config.toml
hidden_size = 192
num_key_value_heads = 2
intermediate_size = 256
positions = "rope"
rope_fraction = 1.0
bias = "none"
init_std_qkv = 0.015
init_std_up = 0.015
lr_head = 0.00809
schedule = "wsd"
Each number is 128 + 32 x the weight over its row's rms, rounded and kept within 0 to 255. Layers, rows and columns count from 0. The size above them is the row's rms in percent of the matrix's.

# layer 4 attention query, 192x192, rms 0.162, rows 0-95, columns 0-47
size [ 71  80  88  89 110 108  92  85 106 106  86 106  96  95 101 108  82  77 103  96  92 105 106  91 100 114 105 102 116  99 108  98 104  79  78  91  81  94  93  86  91  91  91  91  92  88  97  92  87  89  87  76  82  92  89  93  90  94  96  93  90  95  95  96 117 104  98  90  91 103  94  96 113 101 126  97 112 128 114 113  98 100 101  84  98 110  98 105  98 108 105 113 112 108 108 109]
[[166 140 108 134 149 145 132 127 161  72 113 112  90 149 165 126 176  88 189 173 121 116 135 162 128 131 153  85 131 158 149  94 142 108 161  97  79 123 138 149 115  81 142 161  83 118  59 190]
 [111 100  82 109 110 140 106 134 122 138 153 172 150 112 142 144 108 207 143 126 146 172 131  86 153 107 106 149  76 160 109 132 167 146  99 197 145  87 103 112 124 141 142  88 128  84 130  85]
 [153 106 154 120 122 118 113 176 129 104 143 105 130  73  94 129 141  87 120 175 143 107 116 126 131 108 154 148 156 147 116 144  94 134 102 103  62 159 181 140 112 123  58 124 111 130 113 170]
 [169 145 180 152 142  85 124 140 146 108  94 107 146 176 113  89 189 138 127 120 133 124 131 178 127 127 174 109 181 159  85  96 111 126 169 110  39 129  96 126 155 120 178 148 144 152  82 163]
 [160  81 128 119  99  84 121 141 184 144 112 143 129 147  62 116  82  62  76 150 130 127  84  94  93  90 115 223 164 126  86 174 149 124 133 150  80 115 121  94  70  78  87 135 147 164 206 114]
 [134 150  87 130  91 128 151 143 106  93 207 119 121 140 187 105 135 171 163 151 109  76  88 123 163 117 123 216  32 162  70  67 136 128 132 185 143 150 137 112 159 127 157 109 145 139 151  95]
 [148 138 113 121 154 117 133 126 134 106 115 105  52 127 107  88 146 121 128 121 169 150 172 125 163 114 150 135 219 116 130  98  90  98 140 144 151 160 114 146  88  89 203 117 120 143 135 174]
 [136 157 131  90 151  93 112 140 141 133 194 123 138 129 148  70  87 141 111 136 129 148  67 131 102 184  73  99 105 154 116  90 117 130 111 156 147 110 193 190 145 141 163 135 197 127  94 181]
 [125 128 106 101 100 131 149 114  97 141  99 116  82  83 126 148 116 136 143 165  94 123 105 110 124 122 116 163 112 110 117 180 105 140 186  59  55 160 162 106 152  85 115  81 188 117 147  94]
 [141  88 136 143 124 171 139 119 133 109 112 153 114  64 126 159 136  96  89 159 129 100  92 126 162 184 147 164 149 127 122 158 125 106 106  90 135 122 123  83 113 201 131 137 175 157 105  73]
 [ 56  81  69  96  96 121 148 130 116 158 135 152 160  79 124  86 126 168 161  83  72 104 154 135 184 148 147 147 107 118  97 161 145 105 158 135 113  92  70 130  96 118 169 145 155 136 127 130]
 [177 173 153 100 132 110 141  96 131 148 147 124 130 119 138 106 128 131  69  76 132 147  77 151  78 117 171 148  75 167 165 142 106  93 115 182 127 153 118  93 120 126 145 155  83  87  93  99]
 [133 108 157 132 132  68 132 140 122 143 135 169 118 111 104 127 142 122 115 144 128 155 141  91 145 106 114 102 148 140 147 119 129 112  78 111 130 171 133 133  34 107  74 159 204 159 113  80]
 [119 112 151 136  96  87 117  93 145 107 128 135 133 163 109 142 187 154 145 143 142  94 147 202 131 123 128  90 120 130 137 127 123 144 138  88 124 151 137 120 131 117  62 151  94 112 164 124]
 [153 151 179 118 155 124 136 125 127  95 155 153 104 134 160 108 153 143 175 166 128 158 127 144 157  98  99 158 155  94 119 138 112 142 113 109 171 171  94  51 109  63 100 165  70  77 147 109]
 [120 135  80  95 127  79 120 146 102 149 108  96 123 148  67 142  66  80 107 120 168 208 149 144 127 137 179 195  94 129 149 128  94 113 103 112  87 137 107 166 117 141 113 130  59 152 200 121]
 [ 98  75  86  49  98 198 121 135 127 181 165 175 128  69 114 120 118 186  59  79  68 124 148  61 118 136  79 175 107  86 110 150 139 146 107 187 115 181  66 138 153 129 124  93 180 136 147 124]
 [177 153 144 220 153  65 185 141 123 110  76 107 142 156  94 159 121 148 119 108 133 148 111 182 198 114 137 116  94 122  91 189 167 104 141 119  61 135 163 119 101 145 188 173  96  94 128 140]
 [ 99 160  92  45 160 188  67 116 142 181 126 147 147 112 115 115 139 116 125  71 101  98 149 102  79 156  80 190 114  97 118 123 138 126  97 177 165 135 123 136 131 123 106  87 102 154 141 134]
 [ 83 121  49  73 144 144 140 181 119 114 139  65 126 165 137 146 127 145 157 153  87  90 162 147 223 133 135 157  99 153 171 144  97  98  74  79 125 199 191 141 163 174 127 132 117 122  89 141]
 [123 160 145  97 148 132 112 121 117  72 130 116 128 136 153 100 233 141 159 128  83 138 130 181  89  90 138  86 123 141  79  84 159 160 149 114 166 121 142 196 152 150 193 138 119 131  87 122]
 [131 129 176 145 180 154 139 161  96 131 143  85 111  93 123 104 121 113 103 123 117 146 171  89  88 140  65 125 186 155 102  57  55 123 181 136 121  72 150 129  95 111 130 124 124 127 115 187]
 [138 153 142 136 143 155 127 101 114 171 144 105 120 132 187 103 138 139 112 120 155 153 167 136 140  71 150  77  89 150 166 133 150 155 101 158 133 122 154  65 147 144 110 150 103 107 128 148]
 [116 122 107 121 124 168 148 152 117 127  87 159 161 163 120 151 139 140 141 133 119 105 116 132 170 149 108 176 167 150 138 171 136 114 139 161 167  83 114  81 111 141 181 108  98  88 120  95]
 [109 107  91  76 107 101 143 113 142 187 107  89 101 105 122 150 165 168 145  87 131 181 128 109 129 125 192 156 172 144 120 154 153 131 190 113 140 101 159 144 154  72  97 162 187 117 129 117]
 [ 74 139 129 161  89 166 159 131  77 146 129  89 133 134 137  87 105  66 101 115 169 152 150  82 137 125  94 175  80 107 122 129  83  88 126 115 179  92 152 151 126 135  83 133  93 179 108 101]
 [ 92 143 130 128  85 107 175  85 160 150 101 132 164 190 165  96 157 149 131 142 155 145 102 120 159 172 134 117 111 104 141 138 144 178 103 108 116  84 135 146 122 132 192 137  41  88 102 139]
 [138 141 123 137 133  84 127 181 155 104  86 118 106 190 156 123 127 148 132 160 214 167 144  69 112 161 197  71 154 121 130 104 151 191 141  94 123 103 156 132 123 190  87 134 194 100 200 104]
 [158 153 153 136 161 166 116 107 188 178  92 107 122  63 117 148 115  88 109 113 133 124 117 142 124 131 190 105 141 137 120 165 122  75 109 149 157 140 128  52  86 105  98 133 125 130 114 137]
 [186 144 144 126 122 104  84 137 145 138 149 126 158  76 115 111 182  92 110 145 154 142 170 161 117 125  91 137 172 148  82 135 112 116 147 156 165 158 121 129 178 164 120  90 144 136  73 194]
 [161 162 101 131 146 120 112 182 159  96 172 163 126 113 120 155 156 132  48 157 124  86  93 125  88 137 127  89 208 106 116 123 105 148 114 147 104  92 123 122 120  72 121  82 115 125 149 111]
 [ 69 145 113 181 150 154 122 105 168 155  93 203 154  98 172 124 154  98 196 113 101 116 220  64 108 133 207 159 136 135 111  93  58 125 108 145 156 141 146 129  90 122 106 114 109  95 170 106]
 [130 133  99  98 126  72 145 197 121 107 202 118 140 116 183 133  96 149 150 119 119 119 161 106 135 122 128  66 144 119 118 102 100  98  71 166 139  90  76 113 136  96 161 135  97  97 114 176]
 [146 131 124 110 160 123 127 130 118 135  62 144 183 101 121 135 152  71 136 129 102  92 137 147 125 127 123 130  79 151 110 131 107 112 217 162 118 119 113 141 207  97 109 157 143 165 123 139]
 [ 95 157  84 165 151 173 122 125 127 110  88 115  81 120  73 148 155 164  74 178  88 113  97 176  82 113 145 145  91 156 150 130 114 179 117  77 167 127 154 102 100 129  76 103 185 127 148 122]
 [142 173 133 150 145 150 169  89 134 126 166 131 143 124 193  98 139  94 122 101 153 106 165 159 132 159 155 100 110 172 122  47  94 106  64 149 120  64  95  59 131 102 121 107  82 117 135 142]
 [112 138 137 139 158 100 141 171 101 118 123 159 117 136  99 133 102 143 138 128 177  68  97 107 107 111 133  96 101 154 103 119  76 135  81 176 182  87 162 138 133 134 105 102 154 143 137 161]
 [123 103 130 146  95  80  91  70 151 128 118  48 131 169 138 153 105 125 170 138  83 106 124 150  73 162 119 122 114 139 184 142 121 139 180  88 155 155  62  88 144  82  53 136 156 192 134 129]
 [166 157 130  77 143 150 155 152 177 142 130 150 159 124 208 134 121  78 149 108  94 137 195 134 143 108 113 160 131 116  98 142 119  49 100 122 150 137  87 152 102  71 144 118 144  84 149 118]
 [ 99 119 116 121 130 141  93  87 133  75 138 115 104 132 113 122 148 169 147 153 100 180 142  97 155 122 122 118 125 170 135 117  92 151 133  97  90 103 139 154 136  96 188  97  97 126 123  67]
 [102 118 142 136 130 118 136  95 124 162  35 128  89 170  82 124 109  84 127 151  79 132 120 178  81 120  91 121 125 133 162 135 132 136 150  74 132 156 142 117  85 120 110 134 102 185 134 130]
 [206 152 188 149 125 104 124 140 107 147 152 123 176  66  92 143  97 141  99 133 136 104  56 144  69 103 124 159 116 134 176 120 195 123 173 174 110 126 141  89 156 140 101 107 143 120 136  76]
 [ 97 154  96 162  45 186 113 117 146 131 107 176 122  92 128 176 103 132 122 111  69 179 153 118 127 115 186 119 126 149 124 157 160 155  92 114  88  95 152 162 111 136 192 178 110 157 144  88]
 [118 133  85 141 103  93 164 103 101  87 123 127 139 110 166 120 160  38 153  81 144 120 147 174 161  84 110 139 139 127  87 164 144  89 150 158 128 171 191 181 167 104 106 112  92 145 138 139]
 [104 133 104  94 115 118 101 126  92 160 128 104 107 125  99 112 108 113  82 143 164 146 147 107 120 148 151 147  94 116 131 174 142 142 120  76 159 207 100  96 111  71  92 169 126 133 109 166]
 [180 158 114 145 106 145 141 182 134 122 166 103 138 158  98 102 155 105 156 129  50 190 129 165 181  78 133 166 100 149 184 100  87 124  83 159 113 135 163 175  96 130 125 120 166 133 129 100]
 [142 125 130  77 126 125 154 103 129  90 160 125 144 139 154 147 108 123 149 124 174 157  86 159 122 105 136 178 128 120 115 121   3  87 145 149 112 104 167 101 153 144 134 131 143 108 135  78]
 [ 96 166 135 143 167 103 112  80 102 166 112 105 123 109  72 143  86 146 148 121 107 176 101  97 134 107 199 150  62 127 116 186  73 153 158  61 139 114 142 123  90 156 123 188  79 117 147 127]
 [ 80  98 130 119 131 181 129 117 105 128 118  83 149 193  39 151 103  94 110 118 145 127 125 121 118 142  92 137 116 166 163 121 139 159 116 150 137  75 162 101  97 136 136 114 129 193 180  97]
 [120 130 162 133 148 113 112 180 107 102 215 147 201 176 165 109 135 176 133 108 170 155 175 149 161 125 134  86 175 151 137 119 126 104 142 172 160 101 115 160 154 132 135 171 131  90 130 137]
 [156 151 130 146 140  73 173 177 136 150 121 121  91 159  77 126 171  68 138 119 174 176 128 157  72 107 108 116 126  99 142 100 138 131 102 146 135 158 113 142  97 172 106  63 153 136 175  67]
 [141 174 101 115 168 170 152  88 166 136 120 121  92 155 129 103 124 135  96 131 129 130 117 107 177 176 121 183   5 135 140 119 104 121 117 119 129 124 119 116 136  99  77  76  85 111 119 153]
 [145 126 130  93 153 142 148 132 122 102 151 173 135  83 180  58 107 118 118  85 143  82 191 135 166 142 133 124 135 123 127  53  65  84 187 106  83 138 118 111 120  75 153 143 120 124 138 157]
 [158 136 202 156  99  95 158  94 130 147 114 146 116  75 133 118 152  94 182 162 109 151 173 148 112 152 158 128 141 130 128 145 170 142 126 188 106 117 150  70 123 145 126 175 105 151 181 177]
 [152 157 126 107 126 120 129 157 110 172 149 134 162 205 144 152 149 179  99 148 157 159 158 132 193 130 160  84 102  87 106 100 101  83 130 218 206  95 125 119 159 187 116 165  95  53 127 179]
 [105 119 151 116 127  97 156  94  55 127  82 149  64  93 120 115 111 128 114 137 138  83  62 106  79 117 116 153 178 164 129 154 144 188 128 155 168 147 122 132 112 137 110 105 142 215 104 132]
 [101 109  96 158 115 157 118 133  94 132 109  82 147 125 164 129 130 102  90 100 146 183 181 175 141 139 167 156 120 130 195 106 128 106 168 123 175 154  87 156 154 126 128 197  67  44 148 182]
 [127 141  95 123 172 160  91 118  69  94 118  61 152 104  99 100 165 111  92 164  94 168  81 116 125 124  47 120 118 213  79 160  85 143 158 127 109 161 104 145 183 154 120 120  80 118 145 136]
 [ 81 125  95 123 171 140 161  78 118 106 169 157 159  99 207 133 133 118 120 121  93  23 151 141 149 117 103 119 141 111 164 120  83  93  97 103 123 186  91  98 134  81  89 178 113 146 122  89]
 [ 95 200 118  83 133  34 115 163 138  51 139 167 147 121 116 116 144  81 166  86 131 163  85 167 178 109 106 157 163 158 152 141  90 157 118 158  86 134 118 154 150 101 114 115 147 109 149 176]
 [186 153 145 178 152  61 100 100 161 147 121 150 194 129 122 117  94 101 114 110 167  72 143  91  69  87 178  88 183 111 155  87 105 136 142 149 114 137 156  51 115 129 154 158 155 140  86 122]
 [145 142 108 175 102  61 111  71 107 143  87 134  99  83 145  71 174  96 154 101 148 116 114 130 200 170 157 125 118 115 147 157 135 130 124  87 217  92  74 121 121 106 138 180 106 125 138 156]
 [146 104 142 146  94  91 115 141 139 138 112 115 181 106 106 149 121 118 132 140  45 128 126 137 153 150 162 126 159 146 103 117 147 131 109 142 168 128  94 117 102  48 132 153 131 138 145 165]
 [ 85 131 144 155 151 103 112 169  85 176  90 145 137 123 107 148 117 102 161 140 127 107 104  47 169 151 190 129  43 178  75 166 113 113 166 178 133 160 151 116 153 131 174 142 145 121 126 114]
 [118 123  59 203 136  97 161 125 116 127 185 139  97 156  84 145 108 122 102 131 100 120  85 132 186 163 136 143 128 153 100 116 117  39 144 138 147  94 153  80 123  77  82 172  99  39 106 165]
 [144 110 167 106 120 104  86 172  99 144 103 126 150 100 121 117 164 116 125  88  81 124 101 134  88 126 100 129 131 120 198 146 130  85 155  83  78 118  83 129 146 136 156 141 139 170 118  61]
 [116 123 109 111  90 159  95 150  90 181 106  59 110 166 166 109 143 136 111 116 133 174 133 110 103  78 127 142 163 138 142 202 148  97 114  92 152 149 145 177  78 155  73 128 113  95  96 134]
 [110 113  91 136 106  92 142 141 128 161 152 160 153 152  89 171 129  99  80 128 125 146 114 176 125 149  91 120 116 176  63  86 112  77 178 164 124 118 147 138  50 106 135 139 137  86 121 210]
 [121 122 189 164 133 128 111 121 172 156  96 119  53 146 100 128 100 144 119 104 136 178 123 130 146 128 169 140  80  97 136 140 173 133 173 153 126 110 164 112 134 169 181 108 249 157 137  98]
 [109 150 127 153 130 158 126 143 168 133 176 106 143 120 120 165 167  99 166 221  42 160 124  85 144 130 117 152 175 133  79 114 164  98 126  56 116 156 141 141 137  92 131  92  68 118 144 120]
 [159  79 162 161 121 188 132  89 102 156 141 172 110 118 160 129 107  48 107 108 138 143 143 157 120 169 131  84 131 112  81 103  48  44 136 155 146 148 132  95 135 112 166 121 148 100 148 136]
 [ 85 124 150 156 180 167 129 176 143 121 140 127 138 137 130  81 118 160 118  85 189 135 102 174  85 168 131 117 111 141 186 147 103 114 150 150 168 105 169 118  99 144 124 139 165  89 106 110]
 [133 160 144  68  98  86 150 105  85 137  77  83 129  91 169 128 111 187 134 130 170 113 116  87  60 163 149  96 122 154 190 218 138 166 146 103  76 118 108 121 117 162  98 127 168 160  72 100]
 [136 140 127 134 117  91 104 112 128 122 141  95 137 134 137 119  56 123  97 147 144 143 133 122 158 122 126 171  93  94 106 189 158 140 115 127 149  95 167 147 170 127 155 109 146 181 155 151]
 [121 147 122 116 120 143 125 189  91 197 168 160 100 162 135 113 118 129 140  75  96  65 123 135 107 109 125 107 181 139 137  83 216 137 142 140 141  92 124 119 163 138 120 141  87  90 134 102]
 [129  93 132 100 157 119 139  72 139 180 104 178 181 156 139 138 141 141  84 132 160 104 178 157 144 185 146 162 115 191 139  73 122 144  61 119 188  76 127 157 115 130  52 163 110 134  94 140]
 [142 151 128  83 162 133 130 148  94 151 151 148 146 126 127 156 171 128 124 150 174 153 189 148 166 110 107 115 139 158 142 128  93 153 111  82 181 205 161 137  50  68 163 188 137 152  83 119]
 [110  88 208 124 150 131 106 126 127 120 157 122 127 132 106 148 180 131  82 113 163 139 139 117 120 154  56 132  61 100 101 148 122  65 150 141 149 120 143 143  88 142 146  97 133  75 160 146]
 [116 123 143 146 129  72 165 103  78  77 110 165  94  93 143 131 164 164 147 101 149  89 125  99 162  95  93  96 117 100  86 122 109 172 162 146 136 160 169  68  78 135 102 112 153 117 120 216]
 [147  89  79 133 109 116 103 133 133 178 114 121 107 102  67 140 111 135  68 152 156 123 138 110 145  93 118 213  95 128 136 133 186 114  96 164 167 192 148  73 157 154 118 125 153 100 146  62]
 [ 94 141 189 109 112 113 113 149 107 103  88  91 158 159 137 129 123 140  99 106 148 138 173  79 148  93 115 144 130 134 171 161 148 182  93  78 101 144 134 184 172  95 116  43  87 140 101 139]
 [162 111 142 166 168 118 157 187 107 133 135 158 163 135 103 152 118 125 119  95 137 126  89 108 142 121  70  70 130 122 106  83 121  50 140 133 102  62 148  76 151 123 134 162 157  94 137 132]
 [119 122 157  85  78 160 106 167 104 162 119 129 138  83 150 131 129  99 187 134  98 136 162 136 113 142 165 142 124 134 176 157 113 128 122  95 119  95 109 133 116 124 129 116 119 176 151  94]
 [ 68 134  97 151 125  89  93 120 167  95 151 139 182 128 176 145  91 162 101 149  66 195 122  93 119 141 183 109 104 164 159 153 156 116 117  76 120 147 161 124 127 147 123 112 110  77 147 135]
 [117 105 127 133 150 121 114 128 127 121 136 184 159 143  73 165 132  87 149 128 119 105 127 106 184 162 156  73  69 104  86  84  92 119 164 185 177 144 124  93 104  83 165 115 154  69 122 132]
 [131 113 109 110 144 120 138 175 146  87 111 111 112 139 126 142  97 117 145 163 106 123 174 155  49 120  66  80 141  84  94 102 144 145 104 177 141 154  57 176  97 143  86 106 196  78 152 162]
 [191 144 124 163 168  91 115 142 115 155 139 121 141 162 151 163 144  52 159 100 125 100 112 136 116 157  95  89 165 130 109 152 135 139 126 180 102 133  82 160  72 140 196 164 137 148 103 126]
 [ 97  83  91 110 137 141 131  76 120 112  81 103 115  93 156  91 141 148  89 119 148 151 135 146 143  90 156  92 148 134 194 112 165 182 130 115 135 171 156  90 184 175  83 101  43 153 153 147]
 [128 115 183  88 149  99 102 155 135 161 173 174 101 144 149 161 161 141 173 116 154  65  97 120 154 139 125 135 125 168 134 207  90 128 152 154 122 142  94 176 150 141 120 122 155 128 113 110]
 [ 43 106 157 138 110  80 124 107  95  99 121  82  99  54 112  86 140 126 142 162 147 108 101 123 119 155 117 142  95 157 180 127 180 157 148 166 134 176  82 138 121 149 150 108 126 139 144 157]
 [102 102 146 126 127 118  86 142  94 105 113 140 138 109 128 143 130 156  82  89 197 120 128  75 178 165 151 109 131 165 105 183 160 129  85 170 139 176 132  87 145 116 142  76  63 118 130 166]
 [128 154 113 134 125 163 164 137 141 113 187 118 165 103 124 177 171 163 104 113 116 118  93 122 125  81 156 143 104 173 144 169 165  98 132 138 126 196 128 110 132 124  93 133  68 144 158  88]
 [169 171 191 105 129 182 135 114 180 115 184 132 137 143 144 107 122 143 166 123 111 162 200 109  74 113  72 146 110 101 201 112  95 110 118 152 148 130 136  81  83 162 132 127  75 151 144  90]
 [143 104 131 126 117 154 108 190 101 147 126 140 121 113 155 103 139  98 124 108 139  86 142 115 160 128 137 150 173 125 175 115 164 144  99 109  49 155 152 109 118 126 158  83 132  47  99 192]
 [153 104 143 141 139 133 122 162 133 164  71 142  99 105 110 126 118 120 128 159 164  99 152 145 169 112 129 100 111 150 150 135  90 161 137 116 136 148 102 142 100 113 123  93 193 172  97 134]
 [100 104 106 149 173 159 115 139 202  76 113 122 153 190 130 164 115  67 144  90 160  83  98 177 144 111 151 119 160 164 144 170 103 149 117 102 117 143 138 135 102 111 128 139 111 126 124 116]]
# layer 4 attention key, 64x192, rms 0.167, rows 0-31, columns 0-47
size [ 87  80  86  89 105  97 107 113  87 102 100  94 107 101 101  95  66  80  87  87  95 107 107  98 103 104 104  91 100 100 101  97]
[[121 120 164 153 151 175 117 142 195 149 135 130 131  96 138 145 168  68 175 140  88 137  63 145  78  72 109 144 161 197 117 154  94 127 183 112 139 174 158 140 122 100 152 139 110 116 109  69]
 [130 134 107 168 142 108 119 111  94 129 135 171 139 147  47 128 123 140  83 113 108 145 133 136  87 120 137 135 105 114  97  90 166 166  86 131 136  93 166 132 140 149 129 137 111 148 161 151]
 [102 147 121 149 110 114 168  19 130 121 143 165 157 189 184 153 108 142  64 193 131 111 126  66 140 149 118 122 175  93 122 130 106 120 162 143  91 133 117  98 155 101  99 107 158 122  99 152]
 [128 126 163 128 108 181 193 163 145 123 122 150  60  99 151 126 140  90 163 108 153 158 139 109 152 115 142 149 141 110 122 150 195 110 138 147 192 170 102 163 101 127  85  97 102 105 114 115]
 [154 144  60 125 147 165  85 154 113 146 159 152 115 121 107 101 109 143 126  62 140 140 136 115 179 122 149 124 116  95  93 152 147 125 151 155 132 116 211  74 112 133 217 105 193 181 137 164]
 [144 121 139  90  78 183 118 181 103  91 111 178 153 106 137 135  86 155 132 149 114 114 143 238 108 104 142 140  66 148 111  88 100 126 117 161 147 152 158 156 101 132 146 126  78 119 160  75]
 [114 155  77 187 167 146 135 177 144  68 114  76  95 107 124 102  90 170  94 117 148  98  82 136 123 184 160  89 122 173 126 172 156 175 155 183 159  62 150 111 106 173 188 134 209 160 139 162]
 [128  95 116 111  93  96 112  92  83  94 118 168 117 173 102 176 119 123  90 177 105 132 114 170 148 151 163  88 107 119 137 121 151 163 135 146  84  96 100 144 132 131 123 110 112 120  91 116]
 [137 168 154 130 140 135 112 123 165 126 114 119 104  79 154 112 189  61 144  95 179 125  75 154 163 101 172 134 105 158 120 157 172 143  92 199 140 136 145 150 114  86 111  94 102 137 135 143]
 [127 184 130 153 103 166 135  76 156 147 146 150 100 154 123 134 119 133 125 108  88 147 130 130 111 104 123 108  93 100 129 127  74 113 139 198 173  73 161 180 143 173 128 177 137 140 113 142]
 [152 113 214 118 111 113 105 116 175 151 126 166 173 177 132 155 149 121 113 134 197 139 124 176 144 124 134  96 134 156 117 120 122 122  95 173  98 117 120  68 120 172 171 153 123 108 137 182]
 [166 100  98 133 111  61 116 163 111 125 127  93 116  80 111 113 138  94 113  86 120 124 169 161 129 107 180  85 158  89 147 134 142 108 140 116  99 131  40 187 202 133 104 130 116 129 125 101]
 [122 130 152 131 156 153 115  96 189  73  69 141 143  66 110 123  97  94 105 144 143 140 128 132 132 227 131 131 146  93 123 129  42 135 135 169 137 167  94 182 118 113 130 175 103 101 113 116]
 [113 115 108 210  74 121 169  53 149  98  91  68 131 110  64  89 162 152  98 135 128 102 107 179 112 124 147 161  85 129  99 120  96 133 153 142 144 157 164  89 166  98 164  99 188 122 178 116]
 [140  87 123 105 111 193  98  91 154  93 159 131 155 119 106 106 169 139 116 124 145 134  92 104 132 136 116 194 116 100 124 145  99  84 134 137  92 101  96 144 170  61 134 153 127 118 152 160]
 [ 87  55 121 159  86 137 113 135 113  51 113 103 145 151 128 176  87  85  77  97  95 127 105 120 112 105 132 114  82  94  89 144 124  82 122 148 115 108 170 101 173 136 184 103 153 136  95 118]
 [165 113  86 146 146 110 146 161  69 137 138 164 177  87  83  80 192 146 129 127 122 120 130 127 139 134 146  89 119 107  94 129  79 161 135  33 124  71 115 122  99  61 179 177 145 102 141 181]
 [160 121 139 118  62 122 110 140 144  95 141 157 156 101 134 149 108 113 108 156 161 156  81 122  89 159 116 136 120 149 102  88 187 165 134 100 129 141  79 126 110 124  98  91 113 113 136 110]
 [147 139  87 144 129  78 119 155  88 138 132  87 129 144 157 123 107 155 113 101 136 156 142 137 174 132 125 148 187 140 144 108 121 174  93 121 128 129 118  80 104 132 171 186  95 154 115 101]
 [152 130 140 100 125  61 165 186  94 172 102 221  43 150 105  83  71  98 135 128 110 112 144 128 137 151 154 146 114  97 113 144 143 122 124 123  80 164 113 133 120 112 156 109 130 134 153 172]
 [129  90 100 165 142 157  62 176 149 137 147 126 149 139 174 131 148 116 186  98 136 113 104 120 118 106 126  70  89 160 103 165 156  82 125 146 140  79 174 150 144 172 172 111 135 132 155  62]
 [188  95 152  96 150  94 114 136 100  91 150 113  82  87 136  83 191 159  75 114 167 142  69 113 176  90 100 153 143 131 125 113 130 105 166 128  92 101 136 144 119 133  68  68 114  88 150 105]
 [129 177 151 109  58  89 127 155  77 107 147 169  80 137 173 146 109 126 171 159  93  92 123 144 182 104 194 152 101 110  98 144 161 103 117 164  82 156 128  81 147 184  68 163 137 106 161 115]
 [138 165 113 138 113 158 161 226  96 143 145 120 142 182 139 172 163 135 177 196 123 141 109 119 105 155 136 145  76 171 163 167 118 134 173 103 121 135 125 101 111 131 115 178 181  78 152 109]
 [114 131  83 156 177 197 126 133 187 128 115  65 158 116 139 125 127  72 184  70 151 144 130 138 164 128 105 151 105 145 107 117 160  96  93 142 102 152 103 142 122  90 123 107 145 113 141 119]
 [ 83  99  99 131 115  95 153  47 142 166 187 111 102 143 158 124  52 106 171 135 167  65 109 117 124 140 178 146 124 101  85 129 136 100 154 114 116 120  96 125 134 131 112 135 114 139  63 117]
 [180 187 119 208  98  87 206 141 131 120 165 134 147 200  80 150 104 135 169 159 170 121 114 117 169 156 145 164 105  83 142 120 102 125 124 114 134 142  87 147 119 125 161 125 117 103 137 145]
 [150 109  87 146 150 120 123  66 163 102 121 124 129 134 158 142 119 119  95 135 127 134 143  63 154 134 158 126 131 137 114  84  58 122  74 157  96 120 119  93 137 104 170 105 134  99 151 130]
 [183 135 141 115 120 156 140  94 185 101 114 130  61 115 135 160 191 152 165 144  96  97 103 109 143 106 130 113 160 106  78 118  74  89 107 102 103 119 104 150 194 146 119 112 112 199 212  72]
 [160 149 105 118 140  68 162 118 148 146 129  71 142 102 151 139 166 150 173  74  91  91 128 176 104  87  92 152 141 105 150 104 147  86 153 146 117 147 111  90 137 153 108 165 158 178  76 137]
 [123 158 131 169 148 105 161  73 138 136 138 133  69 164  97 105 108 143 111  74 145 171 139  78 142 105 110 137 123 130 128  81 125 145 179 129 100 155 142 182  73  82 117 126 156  91 160 175]
 [130 121  56  75 160 111 159 102 124 105 152 114 133 154  98 117  86 173 133 123 135 136 150 120 104  73  87 164 115  76 101 156 146 117  94  74 185 138 121 133 197 161 129 168 179 155 168 105]]
# layer 4 attention value, 64x192, rms 0.153, rows 0-2, columns 0-47
size [105  99  99]
[[ 91  74  97 162 149 153 140 126 127 129 121 157 148 151 145  89 180 141  37 123  75 148 140  49 120 149 172 123 153  70 111 104 109  83 172 182 112 183 147 128  86 113 113 157  88 177  81 128]
 [130 138  86 141 190 143  97 129 175 103 121 120 146 152 113 161  97 124 132 121 106 132 138 146 134 119 136 111 174  76  61 161 116 109 108 176  75 146  68  60 102 177  89 164 140 145 174  92]
 [ 95 146 167  85  80 165  72 145 101 136 155 134 125 203 153 122 149 167 173 132 130 131 167 130  60 146 143 114 184  90 154 114 100 170 157 156  68 112 145 125 172 123  71 112 113  94 118 115]]
# layer 4 attention output (transposed), 192x192, rms 0.225, rows 0-2,32-33,64-65, columns 0-47
size [ 93  97  96 111  91  96 118]
[[151 141 110 117 100  87 142 164 128 122 101  67 129 101  96 185 153  73 135 106 115 112  99 123  84 136 165 129 141 105 125 111 126 155  73 113  88 135  81 148 168 135 105 159  99 127  96 112]
 [157  67  60 141 182 125 118 201 111  74 125 142  88 103 150 103 107 134 183 120 169 158 109 115 136  69 189 134 159 138 115  98 132 203 103 169 108 115 133 111 151 110 171 129 142 147 117 160]
 [152 129 183  57 128 141 141 144 139 120 153  98 106 122 157 125 109 134  80 162 122 111 146 188 169  89 144 133 133 206 151  88 112 112 136 107 118 102 125 147 132 177 125 205 148 197 205 150]
 [134 120 114 103 127 194 149 159 138  58  76 137  66 176 148 155 150 159 124 135 112 130 145 136 126  67 133 129 157 204 145 108  75 117 127 101 147 148 172 173 143 139 129 141  92 141 139  80]
 [191 125 177  78 125 108  84 161 113 149 139 103 122 118 169 115 147  95 136 105 133 155 132  68 170 141 145 130 137 109 113  77  63 101 157  68  74 117  92 193 125 120 128 121 113  71 129 111]
 [ 86 136 128 149 113 122 186  81 101 142 191 145 156  89 153  85 112 151 107 105 117 179  77 144 149 156  78 147 105 118  61  95 146  84 199 184 117 113  67  88  85 131 145 119 183 102 126 159]
 [ 46 160 122 108  78 138 115 103 143 184 142 161 135 142 129 142 114 120  84 167  71 123 114 170 102 112  86 107 146 128 134 177 170  75 132 155 153 102 149 184 159 116  90 176 127 157 125 149]]